From a checkpoint of a small transformer trained on Wikipedia.
Size: 8 layers, width 512, 4 heads of 64, MLP 2048 squared ReLU, vocabulary 8192, 29.4M parameters.
Architecture: rotary positions, no biases in attention or MLP, normalized queries and keys, capped logits.
Training: a variant of SOAP for these matrices, 399M tokens, 3042 steps.
Each number is 200 + 20 x the weight over the matrix's rms, rounded and kept within 0 to 999. Layers, rows and columns count from 0.

# layer 3 MLP up, 2048x512, rms 0.0989, rows 32-59, columns 384-511
201,243,186,188,198,173,225,200,202,198,197,208,215,207,188,214,198,162,199,212,202,196,210,208,191,211,215,194,180,211,214,209,207,195,191,196,188,179,193,214,219,173,218,185,191,204,194,191,205,215,159,197,206,183,179,174,182,194,182,182,195,171,177,190,187,178,195,212,193,185,210,180,206,209,195,208,219,209,201,208,164,194,214,186,194,210,196,235,207,214,191,215,174,237,215,221,234,182,210,234,200,194,219,235,190,207,158,196,172,192,185,179,212,184,207,192,170,193,196,176,200,221,223,223,207,175,209,212
169,172,219,196,188,212,224,195,195,235,200,209,170,196,235,188,192,224,240,199,222,210,217,223,156,179,218,209,221,200,194,177,191,214,172,196,214,177,159,218,237,175,197,176,221,203,207,207,178,222,175,182,216,226,183,211,209,166,217,186,168,205,225,176,216,207,185,189,177,202,232,208,179,192,191,206,213,192,185,203,205,198,250,192,217,185,221,198,186,199,198,209,187,201,213,205,194,205,213,190,177,204,194,235,220,176,192,216,237,216,217,220,187,180,191,201,204,205,178,208,184,144,214,193,193,170,203,195
207,195,191,222,178,227,199,177,153,213,218,193,192,207,207,193,229,196,204,211,236,185,211,206,218,222,189,218,188,188,178,199,171,197,184,215,210,206,173,175,170,207,189,216,224,181,215,199,204,190,224,229,230,178,184,173,173,195,177,199,186,204,156,187,200,204,217,214,184,212,201,207,195,199,187,190,195,235,215,195,207,219,227,173,186,169,214,217,164,202,198,213,187,207,194,204,203,206,231,212,218,188,196,209,185,191,197,210,196,149,225,170,220,216,191,221,236,185,165,173,208,217,201,211,185,210,148,213
238,182,193,202,233,209,212,234,189,196,197,192,210,185,174,212,207,217,198,225,209,214,175,211,218,151,169,211,226,170,209,217,218,190,189,188,182,212,209,208,185,182,219,230,208,185,189,196,161,158,195,200,184,188,205,222,198,205,200,186,191,207,232,176,233,250,188,176,222,190,207,202,175,187,182,227,219,181,203,198,186,214,234,194,186,185,224,172,227,190,186,204,196,201,168,189,217,202,204,196,211,208,160,221,213,190,208,234,226,215,200,224,230,228,208,210,205,197,197,225,244,207,190,205,190,187,237,198
186,185,171,212,190,215,214,187,186,212,211,187,228,204,172,195,227,209,200,200,167,248,232,171,186,177,227,207,208,209,154,196,206,189,221,198,228,208,173,202,189,232,170,231,210,186,228,203,179,188,214,171,230,217,222,226,217,187,216,215,195,215,216,165,202,192,189,191,209,212,220,195,242,199,202,198,153,179,191,198,225,184,209,205,254,230,197,183,141,187,256,205,201,158,186,190,194,183,249,199,202,181,173,195,189,221,230,170,176,194,213,180,195,205,221,214,175,202,195,217,211,224,203,213,200,177,222,180
205,206,256,209,194,177,201,175,218,225,221,168,179,217,189,207,185,207,192,234,213,173,173,202,246,256,185,201,166,192,213,208,217,215,202,225,195,199,205,228,195,183,201,177,233,173,230,204,226,198,227,177,187,191,208,184,204,222,203,201,211,199,201,199,275,194,162,193,195,204,185,176,211,185,207,211,186,230,145,203,190,200,236,214,189,219,187,181,197,220,208,233,165,193,194,224,194,174,187,204,167,222,169,189,202,200,183,163,160,248,209,202,262,209,211,219,199,181,209,227,178,196,212,235,201,217,200,163
210,201,188,222,208,185,215,207,211,183,195,234,220,205,231,188,225,211,174,214,204,228,201,201,211,196,200,195,219,189,177,210,203,190,209,174,198,185,200,182,203,185,193,219,168,191,191,197,172,203,211,194,198,197,208,216,200,181,181,190,190,202,204,209,207,200,241,182,213,207,184,201,216,213,222,201,226,197,253,205,229,202,213,198,192,209,166,191,228,212,195,172,202,190,171,189,160,199,205,191,239,192,189,212,221,218,209,193,190,196,207,231,221,211,180,199,189,203,191,224,191,207,211,188,208,208,209,209
178,197,220,173,197,199,170,212,218,174,202,174,231,188,221,215,203,178,204,168,204,202,162,186,215,184,172,185,199,211,186,178,212,164,181,205,198,201,232,213,213,162,176,167,197,190,178,223,212,217,184,194,207,193,177,220,192,226,187,209,213,207,171,212,204,233,198,201,188,181,208,180,216,197,167,205,247,174,211,166,207,187,199,175,207,158,197,234,198,201,178,152,233,230,210,198,192,154,206,200,219,217,189,192,199,210,152,204,186,200,233,177,210,203,255,200,155,179,198,170,199,186,235,227,224,227,169,223
193,234,201,236,162,221,217,150,199,173,182,195,218,217,178,224,201,191,203,204,219,216,197,168,179,191,199,244,184,218,225,192,201,204,145,221,176,211,222,203,172,197,218,188,212,224,177,176,161,200,203,175,197,185,183,222,197,201,218,240,178,180,195,178,185,177,190,201,213,177,199,204,220,214,203,199,163,204,199,175,193,164,208,223,185,205,213,222,199,219,212,188,210,204,203,196,177,141,220,224,207,196,191,188,211,166,185,184,239,194,162,200,230,207,242,258,185,215,158,167,203,182,213,186,190,226,188,211
239,255,190,197,178,184,198,244,191,196,188,158,198,230,186,188,220,207,190,211,157,187,184,216,226,216,205,205,194,186,183,193,189,205,202,226,191,180,148,233,195,192,182,210,218,231,190,201,225,171,197,223,205,231,196,185,178,182,208,173,171,225,208,235,195,217,194,212,193,222,192,213,175,234,208,170,182,223,209,228,168,208,226,208,171,180,184,212,187,225,222,195,234,197,213,202,196,185,172,219,220,187,209,197,212,164,245,212,209,199,134,203,216,212,191,215,181,213,236,198,214,195,166,157,169,216,178,205
182,198,227,184,194,205,194,198,199,181,210,196,202,195,222,232,205,164,174,223,198,203,224,173,227,206,164,154,188,196,218,205,207,184,210,189,204,200,223,181,223,126,137,212,155,192,158,211,172,194,232,138,218,236,202,171,176,184,194,198,189,136,211,232,213,200,196,166,202,237,173,208,184,212,207,201,188,200,189,209,164,197,250,177,191,176,187,212,188,205,200,208,186,214,185,218,177,172,202,170,224,157,215,200,180,241,205,213,214,205,194,187,193,249,158,209,201,192,201,182,211,208,181,202,222,192,209,221
197,195,205,185,182,201,205,234,203,208,188,209,188,215,209,223,222,165,206,193,198,208,167,204,217,251,206,224,213,214,218,233,203,188,232,190,196,237,185,196,218,194,162,231,209,188,197,203,175,176,176,214,250,227,203,169,242,194,172,197,228,216,179,192,236,202,216,147,198,230,205,206,223,224,225,178,175,202,203,204,166,161,221,200,198,186,184,180,197,186,231,193,203,190,198,186,216,189,189,201,186,196,166,195,160,173,231,199,177,204,178,187,159,181,225,180,200,195,211,201,212,224,188,200,215,186,208,175
194,196,188,167,188,222,159,189,228,227,195,178,189,199,201,229,162,201,198,179,199,162,191,226,141,157,185,206,192,215,172,205,206,207,218,225,174,249,198,194,195,201,174,214,205,179,216,245,216,197,208,223,217,200,198,199,210,178,224,178,164,204,209,200,154,189,228,177,197,163,200,192,187,220,237,199,186,234,218,216,175,186,203,199,190,224,169,173,247,157,214,169,184,184,216,216,166,241,223,197,218,162,195,195,173,218,204,171,197,173,192,198,208,196,202,231,192,207,186,169,165,196,200,218,192,205,184,224
170,190,205,214,229,207,194,232,198,186,196,205,187,185,188,223,202,196,204,191,214,208,197,224,193,192,189,196,200,206,213,222,211,175,212,201,196,247,199,202,188,229,237,171,127,206,197,200,229,181,195,159,219,191,144,185,185,220,215,238,213,176,185,198,186,215,214,208,216,206,200,197,173,248,216,196,229,188,182,176,176,143,198,192,189,198,195,225,221,200,188,216,190,201,185,235,199,176,190,133,212,211,208,212,206,222,205,177,194,248,201,190,206,178,211,211,186,215,175,178,189,175,205,214,193,198,183,181
183,183,200,194,215,182,222,178,245,189,216,250,226,245,196,195,184,219,206,211,223,193,234,187,211,189,187,218,188,200,221,215,175,202,211,185,201,201,185,192,236,190,208,169,232,225,215,222,182,197,188,175,176,214,167,192,219,190,213,194,188,219,208,200,211,214,215,195,222,205,211,199,217,202,212,193,179,194,205,157,221,215,209,187,186,175,211,192,192,190,205,164,190,217,200,187,199,216,234,192,202,218,166,196,201,182,200,204,206,207,178,213,197,166,181,191,178,223,214,191,207,200,147,195,167,214,202,193
215,219,195,227,184,153,208,212,205,200,171,191,190,186,192,218,217,201,239,183,170,169,184,203,176,180,210,224,203,186,176,218,181,189,191,190,182,202,199,221,194,202,212,204,180,170,187,180,206,176,161,206,188,195,189,219,185,189,228,179,218,193,172,185,213,192,184,197,188,192,185,188,227,206,187,259,228,188,183,191,211,225,237,230,201,247,187,194,213,180,209,202,180,233,169,191,219,208,200,202,243,229,192,226,187,207,194,185,190,182,214,202,205,195,198,190,211,193,190,163,209,210,191,222,166,207,197,203
210,169,217,173,222,216,204,185,194,206,224,228,185,205,197,165,205,184,230,189,238,205,172,193,205,242,197,235,214,224,215,237,222,139,226,203,164,198,215,230,208,181,183,200,236,237,151,186,180,208,200,160,156,202,179,186,219,259,190,186,191,168,205,169,217,197,240,180,186,204,220,177,190,230,200,199,201,205,212,220,174,183,233,177,201,151,204,171,236,153,182,196,275,210,228,191,184,161,206,239,168,229,235,216,183,215,206,181,180,186,221,203,184,205,189,205,221,196,187,163,247,219,210,191,232,201,178,176
182,237,238,224,214,193,215,211,241,164,180,163,193,188,209,170,229,176,197,185,196,200,185,234,219,184,223,230,181,211,192,198,176,183,216,193,227,209,212,203,200,208,209,182,180,200,203,182,166,210,174,194,182,224,199,202,226,192,206,198,215,195,214,210,204,205,187,169,217,202,190,191,204,176,177,170,186,218,196,148,173,183,192,230,192,195,189,218,199,200,217,191,186,226,189,202,206,186,239,200,223,233,190,189,227,168,179,169,189,193,257,203,234,163,210,205,201,162,201,212,222,174,199,206,196,199,212,195
200,228,211,207,223,190,189,177,208,179,213,202,218,177,255,204,207,205,228,178,161,215,234,208,190,215,202,220,225,238,191,220,219,197,188,200,223,210,206,230,195,192,174,189,208,192,203,204,179,216,191,179,196,208,191,226,221,211,214,163,198,214,219,182,205,213,207,210,204,191,181,208,227,159,210,208,187,188,196,187,184,187,169,174,229,206,204,174,211,149,176,225,202,200,214,212,177,199,192,207,198,145,240,218,185,211,201,209,192,206,217,205,184,233,220,208,205,219,205,205,193,195,171,193,184,211,163,248
171,213,256,204,199,196,188,184,222,220,202,203,194,237,176,218,185,211,211,234,211,172,192,194,189,225,191,176,230,187,182,211,195,175,229,192,232,184,215,197,192,182,200,186,206,190,219,164,228,176,234,206,196,212,229,183,200,217,203,193,188,214,208,199,183,204,172,215,214,197,234,228,220,222,208,191,216,193,192,216,206,225,215,213,192,206,211,220,216,212,219,201,170,212,162,204,201,176,190,221,179,191,225,219,181,160,206,173,196,209,206,195,203,189,237,194,200,185,199,190,188,205,190,217,176,160,195,200
219,170,218,186,217,186,228,200,195,211,182,191,217,213,215,211,216,184,174,229,190,211,211,179,211,142,184,226,212,199,152,201,155,188,239,216,199,193,224,212,186,204,208,221,188,184,199,204,221,235,231,217,227,176,210,240,201,212,219,192,210,189,187,135,192,209,216,223,154,184,170,181,219,200,220,221,192,206,188,182,182,178,217,210,200,201,202,162,176,191,163,186,184,215,195,217,197,198,222,238,210,179,178,213,202,240,231,191,215,208,258,181,183,232,175,212,178,179,219,217,210,186,209,232,206,167,198,233
222,210,189,170,198,227,198,167,174,226,233,225,152,179,156,219,202,237,196,206,204,213,227,170,181,204,165,223,197,214,233,218,197,198,189,193,230,151,189,215,191,206,200,200,191,208,172,212,238,178,195,226,215,232,223,217,191,192,176,199,229,188,204,200,154,175,199,187,182,224,182,149,234,162,183,199,202,190,141,189,190,164,222,192,232,211,223,207,151,191,204,208,217,218,180,243,221,176,233,213,192,193,197,182,196,202,200,176,207,157,229,213,229,177,187,168,235,191,184,185,163,214,208,208,228,213,181,214
178,180,185,193,220,198,192,205,207,217,212,217,223,176,227,237,225,183,209,180,239,200,190,173,214,198,231,207,211,207,174,191,235,196,172,198,215,219,176,227,167,163,175,207,242,147,191,200,226,219,181,174,186,201,201,213,196,201,209,199,190,222,233,202,199,188,206,225,267,203,194,227,198,227,175,216,189,207,180,228,180,229,228,211,214,219,221,205,190,196,199,179,168,212,210,207,234,202,231,231,236,183,201,203,188,203,182,211,183,196,232,201,185,192,229,211,174,173,196,225,186,193,226,214,181,239,230,187
170,196,195,204,179,182,196,238,201,174,191,177,221,206,201,174,196,199,199,220,186,194,219,217,188,217,187,206,197,208,201,171,221,218,194,200,194,164,179,200,202,214,186,187,221,191,224,195,183,196,173,208,166,192,243,197,174,218,234,202,207,176,220,174,227,197,209,181,227,199,203,201,223,217,206,201,192,160,182,214,213,203,218,209,209,219,190,205,217,160,209,188,209,221,181,180,180,196,207,218,225,211,217,200,198,193,184,185,220,232,199,194,210,182,186,208,213,192,207,206,194,216,183,190,190,198,206,205
238,215,177,206,208,198,172,205,250,223,211,213,184,206,219,201,230,211,195,203,194,217,176,176,218,186,178,205,207,188,205,173,203,177,192,208,240,213,211,220,160,203,214,195,179,188,192,224,206,200,220,198,201,194,189,191,206,194,182,208,201,232,208,212,194,192,180,185,205,199,197,173,210,204,197,212,208,247,193,161,213,194,227,209,219,236,200,178,189,176,212,211,200,198,172,183,188,189,179,205,206,186,224,183,220,185,150,200,184,184,179,210,190,226,209,191,182,191,187,185,201,206,189,204,170,225,201,242
222,196,209,223,197,202,206,152,205,213,215,208,178,186,197,196,219,156,187,218,218,250,190,168,206,213,193,188,190,171,217,189,190,204,203,185,199,188,198,203,224,228,171,212,179,221,204,190,227,202,179,210,210,193,201,187,180,189,163,196,197,194,208,175,222,168,204,196,223,201,201,157,198,194,218,200,142,168,200,225,210,208,207,187,198,203,213,174,224,165,190,193,205,203,216,169,197,197,180,216,187,205,176,183,186,193,226,182,178,214,201,206,204,189,179,222,178,193,181,200,200,204,172,241,193,218,191,242
196,198,208,233,189,212,179,214,187,165,214,178,210,200,210,190,174,183,184,170,189,179,202,194,209,192,228,217,185,174,199,226,238,177,224,174,195,206,182,209,186,197,187,228,215,190,234,193,222,217,216,210,215,219,218,219,189,214,191,206,181,179,181,188,209,241,193,175,180,216,192,217,215,213,181,227,195,201,145,207,209,182,204,208,186,204,228,192,188,205,218,206,174,188,174,188,210,238,166,187,204,214,215,208,170,207,210,217,205,213,193,206,181,189,180,183,214,186,186,231,223,161,169,230,159,194,184,211
207,210,208,246,204,201,174,231,229,187,225,176,222,188,238,192,208,202,224,169,187,208,186,158,171,208,207,239,209,197,241,218,189,227,206,210,207,190,179,155,175,197,192,216,193,199,207,215,211,174,198,206,193,211,193,211,192,195,181,173,198,215,217,160,175,197,194,186,206,216,225,222,187,175,228,205,211,176,213,212,185,199,191,200,224,224,220,185,186,221,220,220,221,202,217,208,223,173,223,198,187,202,176,202,200,205,206,177,183,215,206,211,192,217,193,174,187,211,201,224,208,201,201,202,226,226,159,198
# layer 3 MLP down (transposed), 2048x512, rms 0.0897, rows 32-58, columns 384-511
211,223,164,190,207,201,223,183,201,184,184,201,195,186,208,209,202,201,204,171,227,192,204,170,177,172,205,203,221,206,208,189,216,174,204,200,188,210,195,220,205,167,202,183,174,213,182,199,197,227,197,218,205,197,187,190,208,184,177,219,191,183,195,195,215,176,206,201,201,202,210,177,205,195,175,166,190,192,211,207,210,175,186,199,221,187,198,182,201,200,166,196,196,199,208,187,181,204,214,219,242,201,202,202,175,184,194,216,187,232,171,204,206,182,226,209,201,222,209,202,194,183,223,198,205,201,187,195
208,192,202,200,175,178,188,220,204,203,245,238,204,204,179,210,199,192,223,203,235,211,166,215,207,232,201,217,219,223,220,206,185,204,183,182,207,198,251,213,218,201,224,203,190,225,229,243,165,212,174,195,205,179,229,211,204,178,201,213,179,187,202,191,189,188,189,192,190,192,210,187,190,224,188,188,210,220,192,235,194,178,209,195,213,185,201,211,188,228,120,183,220,176,207,203,225,187,200,202,234,201,243,211,198,178,206,255,205,215,183,191,190,222,196,229,249,237,176,189,210,188,194,196,192,168,208,182
246,202,197,236,192,168,189,184,180,218,207,197,165,223,201,212,193,219,183,208,200,191,216,192,210,199,205,226,221,190,179,173,211,228,192,189,199,193,210,197,184,210,199,205,216,197,176,196,200,200,186,199,209,209,185,205,188,221,172,182,214,202,210,200,217,175,185,194,201,181,216,212,183,230,209,213,197,205,222,189,203,193,179,184,212,184,180,189,214,228,180,195,202,202,192,195,198,205,181,203,210,186,195,202,226,170,202,221,205,199,211,206,155,192,166,222,208,190,201,175,177,177,186,166,195,205,171,219
189,190,170,206,224,218,210,182,190,196,215,226,216,246,190,197,199,233,186,215,175,215,196,218,200,180,167,198,227,179,206,234,183,201,188,164,187,207,178,207,209,177,206,214,169,182,209,193,209,200,185,195,199,199,225,201,234,178,184,228,213,177,241,203,220,210,217,198,209,219,221,210,187,176,217,177,216,211,220,197,163,224,201,220,198,163,223,189,218,212,224,189,232,190,185,253,207,212,201,212,219,209,195,222,182,219,193,207,219,187,175,187,186,199,191,207,200,169,208,196,202,195,163,203,216,188,177,203
197,238,203,194,204,190,240,201,203,180,182,230,203,188,181,184,186,204,200,187,180,188,210,204,199,221,200,216,227,210,192,169,199,187,214,210,206,235,173,227,194,193,205,205,185,217,213,189,203,170,235,234,196,202,227,230,197,179,200,208,194,230,216,179,202,252,225,205,187,191,230,217,218,221,205,258,191,206,164,194,193,186,186,175,199,197,207,186,177,198,208,200,212,164,222,181,187,192,181,181,197,184,209,224,210,242,228,189,197,141,223,202,200,191,234,193,223,233,198,234,210,185,217,226,216,205,243,206
182,210,221,203,227,188,227,153,161,247,211,191,205,217,218,236,204,234,206,234,215,179,214,161,215,225,204,224,183,182,174,187,176,208,230,195,210,165,183,171,221,211,205,206,232,159,184,232,249,183,168,190,189,231,185,221,199,210,158,193,170,192,193,180,202,203,202,210,196,216,231,220,182,176,202,221,173,236,224,179,211,153,176,182,194,193,182,213,187,150,198,200,220,211,188,239,198,182,194,198,223,208,213,204,262,212,239,156,217,228,209,171,174,183,200,208,221,169,198,148,187,207,190,212,241,183,192,210
208,198,195,205,180,231,211,195,216,206,221,205,189,207,192,173,191,221,213,202,187,231,214,224,183,206,188,184,197,174,211,205,209,204,215,196,213,179,203,227,193,186,224,165,207,217,214,219,191,195,193,231,232,182,220,210,176,194,203,209,162,243,237,214,182,198,214,207,204,206,209,196,211,198,197,195,195,189,216,221,187,205,199,187,188,175,188,183,186,196,214,216,210,226,224,175,205,216,190,213,204,200,167,191,227,182,233,188,186,209,182,225,167,215,203,182,235,207,183,187,219,194,225,198,202,215,221,197
190,180,222,216,192,215,232,198,215,186,197,205,203,214,181,203,213,201,180,195,230,188,234,200,185,208,176,214,200,203,230,154,232,236,176,218,195,185,231,201,181,205,198,179,209,228,194,218,232,161,221,222,228,204,208,199,194,205,219,181,199,197,190,195,229,185,230,190,185,204,197,192,183,194,187,213,208,177,192,193,199,158,197,186,196,215,223,238,247,182,255,202,224,208,207,181,193,170,176,188,200,215,187,214,237,211,208,218,213,174,197,217,171,196,235,220,191,194,223,214,173,201,249,200,199,214,196,182
196,196,221,197,182,237,204,196,207,177,227,218,197,192,188,209,231,182,225,238,202,238,200,209,195,195,204,226,192,199,187,184,225,164,204,206,198,200,204,198,216,180,190,180,224,203,192,216,171,172,197,233,205,190,186,191,202,185,250,206,206,246,215,197,210,214,191,155,222,235,221,165,170,189,214,181,194,178,223,164,190,209,153,197,182,229,217,230,209,170,254,222,205,208,185,200,189,182,207,190,210,211,175,206,190,208,198,221,207,200,170,197,188,246,196,231,189,181,180,217,238,244,189,191,193,171,183,186
172,222,193,195,203,140,237,213,182,195,221,184,193,223,256,176,170,223,219,194,144,213,182,181,193,208,184,233,182,214,172,182,195,218,186,187,214,189,196,197,194,170,181,200,194,219,189,178,194,210,250,216,225,222,179,222,237,213,233,161,209,214,191,205,207,192,174,186,197,209,165,240,192,215,148,212,205,199,184,159,206,162,234,182,191,201,201,217,192,204,180,166,222,195,217,183,183,252,189,221,188,195,187,207,214,170,209,231,195,242,179,180,198,219,167,181,175,229,221,205,193,180,211,182,165,193,201,206
171,174,220,232,202,198,207,194,195,196,193,203,190,201,217,224,221,225,182,206,181,227,221,194,213,223,175,203,198,160,221,183,187,194,203,192,194,220,188,211,232,216,211,194,209,180,222,191,198,209,189,213,229,181,195,243,204,206,198,205,175,181,192,202,206,202,183,178,172,241,192,159,205,225,211,215,186,217,206,173,167,210,214,208,187,198,208,186,185,197,161,193,201,218,211,201,177,187,199,166,223,181,207,191,175,183,214,198,189,186,153,250,167,223,152,231,217,169,232,204,141,210,199,203,191,204,230,239
189,196,183,175,214,230,155,231,200,207,179,154,195,198,203,244,172,214,227,197,186,174,190,175,200,235,193,193,209,216,209,176,148,194,216,177,196,220,224,234,179,212,213,233,233,211,191,216,170,159,176,175,204,202,205,156,192,179,215,177,229,197,155,213,205,223,178,160,195,213,205,178,165,225,241,195,206,221,199,217,171,205,193,191,175,210,164,194,216,204,194,187,211,172,190,179,209,222,184,218,211,182,227,211,220,175,200,191,210,171,192,154,183,201,233,229,247,203,179,200,171,180,212,218,188,159,197,188
171,152,188,194,172,267,204,223,208,204,207,181,222,194,217,209,188,234,169,233,238,189,199,189,236,180,204,179,205,242,174,208,211,225,202,178,244,216,195,263,148,234,231,234,192,184,217,188,163,168,186,242,195,199,223,204,204,164,176,195,218,202,192,220,170,192,239,200,196,199,171,220,182,231,195,204,200,241,192,178,191,223,184,183,196,207,211,224,200,183,242,224,190,141,222,195,213,183,188,190,183,227,195,182,188,209,201,205,203,168,200,199,205,196,213,211,224,211,216,204,166,154,202,194,203,193,195,158
211,179,179,194,238,212,179,210,176,186,187,248,174,230,153,204,194,199,203,220,242,242,205,191,226,202,192,166,212,227,180,187,227,194,186,195,183,202,216,209,206,222,219,206,164,218,186,169,234,196,210,200,197,161,194,193,195,233,174,216,251,187,214,196,178,203,194,205,189,195,236,205,179,212,207,230,229,211,173,177,192,176,178,160,194,186,182,233,213,197,218,222,190,191,224,216,223,195,221,198,191,222,196,209,178,188,204,239,182,197,196,195,207,204,187,176,197,190,218,177,222,200,238,196,221,195,173,224
196,200,206,174,187,179,221,178,238,160,190,214,222,171,208,152,201,219,200,185,229,187,204,186,203,204,213,175,141,198,204,202,186,193,236,225,215,178,211,191,204,187,208,163,217,195,213,203,190,223,173,202,180,223,204,185,193,163,227,228,201,204,198,195,180,186,167,208,213,186,188,191,240,180,227,212,210,191,213,166,213,199,203,193,173,197,203,206,219,202,207,241,183,196,217,185,196,213,246,211,195,181,197,204,193,187,194,209,202,200,191,180,157,194,192,199,181,220,190,202,190,208,190,205,204,196,207,203
233,185,237,191,214,189,224,210,181,195,193,198,166,208,199,199,199,200,205,213,214,209,228,165,209,175,204,166,207,214,188,185,187,189,199,229,226,203,187,220,194,136,202,183,174,188,209,207,206,218,152,184,213,206,206,248,173,178,214,182,229,195,200,196,205,171,178,189,198,175,178,186,248,201,234,265,224,154,219,227,225,200,195,195,186,212,203,211,200,202,187,179,184,202,201,193,211,186,203,153,177,222,214,169,229,201,202,217,201,169,177,171,173,197,227,186,191,204,204,188,197,193,204,220,170,201,232,179
174,208,188,167,172,192,219,195,182,197,201,232,181,229,207,167,203,217,208,219,220,206,168,194,236,223,195,225,202,185,217,205,182,195,226,148,181,190,187,237,212,225,215,208,151,197,171,195,176,233,184,198,196,219,178,186,183,169,212,195,202,254,177,215,168,179,178,232,188,175,177,180,225,232,225,218,192,199,214,169,184,226,172,182,158,203,171,214,232,209,162,197,245,189,196,210,227,178,193,222,210,196,205,208,220,186,181,232,208,209,201,172,190,222,216,187,175,221,201,219,199,185,226,157,226,207,182,193
206,186,175,219,199,213,206,195,170,188,242,201,191,196,162,162,202,211,213,188,229,193,197,266,219,191,224,225,184,262,198,181,169,201,179,195,206,171,216,223,181,189,156,171,211,200,205,194,189,187,214,233,174,200,205,211,191,207,226,180,223,169,207,194,178,167,173,193,193,194,206,212,223,199,202,209,193,250,205,182,169,206,182,207,182,224,170,201,198,223,215,211,188,215,183,213,218,193,186,212,216,218,197,197,232,208,247,194,188,206,197,195,215,195,211,200,180,198,225,218,201,197,224,224,202,204,212,140
212,238,191,180,245,196,220,175,215,155,214,214,190,201,191,219,199,178,180,204,184,199,257,219,169,195,202,205,201,207,211,220,236,182,213,159,207,194,203,212,193,199,181,160,258,198,184,203,232,214,194,207,189,203,183,211,217,210,212,242,208,209,215,175,174,198,217,223,208,209,204,212,197,196,179,196,166,196,176,205,174,215,171,219,197,140,182,201,175,203,171,208,215,206,155,188,194,206,190,225,161,184,215,208,214,206,245,187,214,220,229,220,202,196,204,199,180,156,209,175,188,237,187,211,242,207,222,199
201,221,183,197,224,186,234,199,193,180,194,212,200,229,196,196,221,179,180,231,171,202,227,195,192,230,186,187,179,215,250,187,206,190,227,198,191,137,226,226,193,221,169,193,212,199,199,175,232,211,202,195,197,194,244,181,246,244,204,206,188,185,213,177,179,196,174,209,196,200,212,213,219,189,211,176,181,169,207,213,187,211,230,184,202,207,211,195,193,186,181,210,180,183,202,178,191,180,191,208,179,208,244,204,193,180,210,201,210,215,180,170,197,196,218,191,180,207,229,223,188,206,210,162,184,183,202,219
208,179,201,195,192,201,200,201,177,220,212,218,228,215,163,202,194,219,177,227,191,197,202,161,203,211,201,259,223,180,204,231,164,209,193,211,184,205,210,205,213,195,211,195,187,186,228,212,202,159,210,170,208,184,202,226,214,202,219,181,201,183,174,202,206,201,189,184,207,209,195,202,198,180,219,199,218,172,193,230,175,193,219,158,194,221,185,221,189,191,234,196,244,202,188,208,231,163,172,174,165,225,207,191,163,217,192,217,183,222,246,239,218,211,215,179,229,190,190,187,208,165,221,193,202,196,208,164
215,176,213,152,199,213,178,185,201,203,189,203,196,263,190,182,236,207,182,205,224,191,193,220,157,168,201,193,211,184,197,205,216,210,165,201,234,169,166,189,211,193,233,210,215,199,200,183,208,199,193,212,187,207,202,198,209,180,191,134,198,216,151,185,146,220,185,202,213,203,210,195,194,194,181,201,148,204,209,194,204,188,171,193,202,193,174,201,170,211,206,219,216,203,203,201,242,189,185,219,167,190,185,226,188,175,204,215,211,199,213,205,205,220,202,164,203,200,213,196,164,205,198,183,222,210,234,198
208,188,192,180,213,203,216,183,248,212,211,197,181,205,195,169,187,202,223,225,196,182,216,221,209,210,232,153,191,244,239,164,245,210,185,176,155,230,227,235,165,205,194,158,171,203,169,200,204,209,203,152,135,179,203,187,215,211,213,204,181,206,179,185,187,200,196,209,215,217,186,207,208,201,192,216,156,173,175,195,181,226,197,200,191,198,198,252,197,166,208,213,206,196,172,199,195,192,132,253,216,195,213,228,207,200,187,205,235,219,161,236,239,201,227,174,188,164,203,196,170,193,186,180,237,159,180,196
204,182,201,215,208,203,149,156,182,189,189,221,214,195,201,189,198,207,207,205,202,203,176,186,197,202,182,180,197,208,197,195,194,189,209,186,208,176,226,234,174,215,213,192,184,184,186,213,207,206,189,192,154,207,217,183,161,219,185,218,200,192,204,214,201,203,194,200,195,197,198,191,171,223,221,227,161,185,220,169,178,205,215,209,217,228,196,176,194,186,193,238,209,198,191,219,169,196,215,249,205,196,228,199,221,185,206,220,212,165,178,214,237,212,204,201,183,215,195,175,190,202,197,151,216,222,188,193
191,235,186,218,204,223,197,206,216,217,173,208,191,211,146,166,230,189,199,197,186,191,232,208,176,202,210,210,208,179,212,178,204,227,214,215,243,209,201,227,196,204,194,208,219,195,207,195,206,192,159,205,204,198,219,185,207,176,214,193,188,196,211,179,168,217,185,240,212,211,245,222,216,170,198,226,206,202,209,205,183,193,198,198,176,200,218,229,194,181,201,212,178,204,204,171,199,205,201,207,194,211,208,212,209,212,205,187,217,189,178,173,219,221,195,188,160,185,173,185,195,197,183,222,199,221,213,211
200,199,174,210,214,193,205,191,226,206,183,248,198,235,192,228,188,222,171,229,241,205,209,158,186,210,200,213,220,181,195,195,140,213,187,185,222,213,215,229,226,160,191,180,198,178,182,186,197,226,174,171,201,209,171,184,183,190,242,230,220,164,217,231,157,179,184,212,261,179,207,200,184,223,214,190,205,190,191,192,204,160,185,185,174,174,180,218,184,207,206,210,184,205,203,195,192,212,196,187,185,173,246,208,234,227,223,194,235,188,195,179,181,229,215,237,217,215,251,166,200,216,217,191,204,197,181,206
170,222,202,192,202,191,183,197,192,210,235,232,184,175,199,205,198,250,180,204,198,204,163,210,225,191,188,199,203,189,208,176,241,242,217,203,192,204,192,190,193,237,183,208,198,185,174,218,206,213,209,198,201,206,200,175,192,195,215,199,171,201,232,228,183,199,188,201,150,197,217,192,194,210,242,219,201,195,195,212,187,204,196,206,194,222,197,187,222,192,171,192,207,187,211,209,193,187,171,185,232,184,203,207,221,171,169,176,200,197,181,154,161,199,228,224,183,193,206,188,208,197,200,223,240,174,180,221